{"d_model": 96, "attn_scale": 0.187, "tie_embeddings": false, "init_std_qkv": 0.0541, "init_std_up": 0.0541, "batch_tokens": 32768, "steps": 4001, "dataset": "wikipedia_en"}
Each number is 128 + 32 x the weight over the matrix's rms, rounded and kept within 0 to 255. Layers, rows and columns count from 0. Numbers have three digits each.

# layer 4 MLP down (transposed), 384x96, rms 0.215, rows 372-383, columns 0-95
117128196105166106075107008163099127128131186162106171162161140156078139123109105129097144169125127087139126129113135148137130133131103103120126182160042158063115083175084139154117130074128137138115103162140144055063133096116082131073176135146153095123092094142100148145119160154141079096
105161157224120098170164148153181162119104122190130118113141160075148090116114178067111114170150119147143103163190105123132119158148094130089106143178174097102131144160090135106127090135096172126162157169117117111152134090177141113187145114077106088088091109155135077119152157115088144119
134120124102135081111100172110146083113079103088090142161144141111103115160095133187200123079108143113104159157143110101147107124113119127106172128092064136109081132088097140056113131151116143107138089141129162147201073152159088114124134125148166076132121171106130106125106109136139147073
125100008201117173123132106182073082163144143157135115092122129110089068154124143157162161091062079108151090116201051099124105146127154171127102130149164104152102087084130107118108134091108135071125149123095167097138113139136062120114100126175120162117141113137104185165131163128107107172
191130087106101120156159106156126122129173137054116118138107103091085113122131132129163132110163128126158182163120151115131083196121139191145164152129182142096111125112086082115091075131089119098101102053169116142094097146209192103136135141068138088085098123157176077137117134111133118127
120096170111126087170089045055055057119063088097151144063137090114109144143120166140127126080118124107112133092106162099187123137120125138152120141156124154141170130156143141131100145078134155099147107183090110141167162109130118140154103150168194083130126152162112139112088030148196118114
087189032174126147149133166097034095127129102139154107115131089137160107189107128096148140103133121137184117156156142086163122073186074112113126155105173147152148111148111104159155156114172089157061109148126139138107100154188114074101097054115101149156117028162176162160158118119140167133
184100133132110085108136066145114117030143120153038172189134155110103104110148128195122081185103132152172094115115129147085102189111136130155050175125083094182134116152060121126075076097115122091136099126071147140094176129070140109161088174158159105187156131119139090158172191155122154126
119122195063125124135130140167102132127071085188096129167150137094150148123156082149162137136177094210210148105085133089157050114155167142159138129134134125087171119147162144166131145086170133169105144168172124090182133086147113112158137155065055156172133095188129129034142039116135067115
113127132113047119113109105152123147143151073140129138143118137103158121179117140120178126150102121188096116100132096072159032138114123145117151119121126127086158152081177106155114131099147130169119180140175132135168153124083161154131145155116141144104073160161106133166141127147097137142
126101163122060161125132110133135167160144133090154171180131086185178089168124103149198140130159137109126104123080139110144100173136167145148138115144092092167092142140048144201191098084129124116128104141109123099133207153131070137133086123084121210168171134120155086106152142155135151118
098159169182105141110113120097113160150158208132124129100150180136062115144114109165137146068059207064145145128105168119128074099104160138094167119136114094155110159164155088167111134148132163160150089104091089131189188108086144093118136145198161114144143133108095155186171131148109135069
# layer 4 MLP up, 384x96, rms 0.28, rows 373-383, columns 0-95
129085130132106177128067137039110110131118154152117147159072094166102106141133131118132100110146165140122100132142122128106173135063116118073124163094127174109131118136161131147192169129072131121113096093102162148109092142175105161089147101091074135182088156148183077087134111165097109120
125169128133109156115124101147133143148146125099130147100121121119150139137193119114098149159172145135150122101152137139117153115137092123179111150127145115128108138105169147129136122159090128144127131127143047060168183122165138152135120121163093101164143161155115082089134070151143106154
141080119143107127152111106090098096179100137114182153076195134115146097083117107048069169063136115121159144089187137105095124124174119135132142087095166179138195095095129177137121103101125142161132106047145155171123152144121109129140129116169133132153098138162130059146192122149132100106
155121088105125103088135063178152161116164165140154210085126125113104097174127109137110142044203169133110136167119220121173158121099133073151181137123136165111180118131133049199122135116096141164111196159091117132113123156124152138166118139072126150113169092129147201101138160112101080133
143170163136120084076096136117161179112160200101139132181101102136181145150169160072080114097140082116075157144125161083167133138102107123113140131089137127121106120185134173118126073166147085160154116105186092134126150130108110142143145125156151126157078123108087150108151170151102082130
157125085191165205127119119109134125150124149094134143128105150073141157100106116107159121141105097124123147143130076148150158132080092139182076149160160131145127123162152141110082149105116072166079142077111099123211147130050177110063111122145164094131102153097111096138113039115113061116
083082147109142156139123165047145158155093089133095130115116088138127113121145148197099165156088174125137132136190100163143115120068116155068119150093151149128195128140169170093076132255142073180120167054112183175112119133092116168102184151089147113141161169181154097093112146092089110124
094118108136149110116099167097112151148107107073161128098147150224143135071134064144076189094169126149137172174129118150088098134083037131082096129073122141136189190152153094107189079091166156211087164063095158107123164132190062162099160140122086131136137157120115188090094154108164079092
132119108094126160107215092086138157134114148145099086094152124170115111092097144135124158090108128139164122110150139139152118087088149114120140129157106123110129132142088128053114125191112142140114107153153149100145061147162096149126177178098167171147143122136138059124116129132099145168
089162142095095142126053135134136203139133145112113104101134100147124181064150133151140170091133119184150143135124159190131085137103133169131089139170165141078143115131118138165090194143142081171178108154122098115102171094139116116068156084164123080157079105163154148148116086096149154145
071113142078039192188111121155122154107109152161129155121117154124094152135113118112121147108100147064104149162124088144112130094124089141107142109103183177151180132107141162131098155094100191105135179119125153162171108136194138086138174081151157106122097112167097115123168133036140147124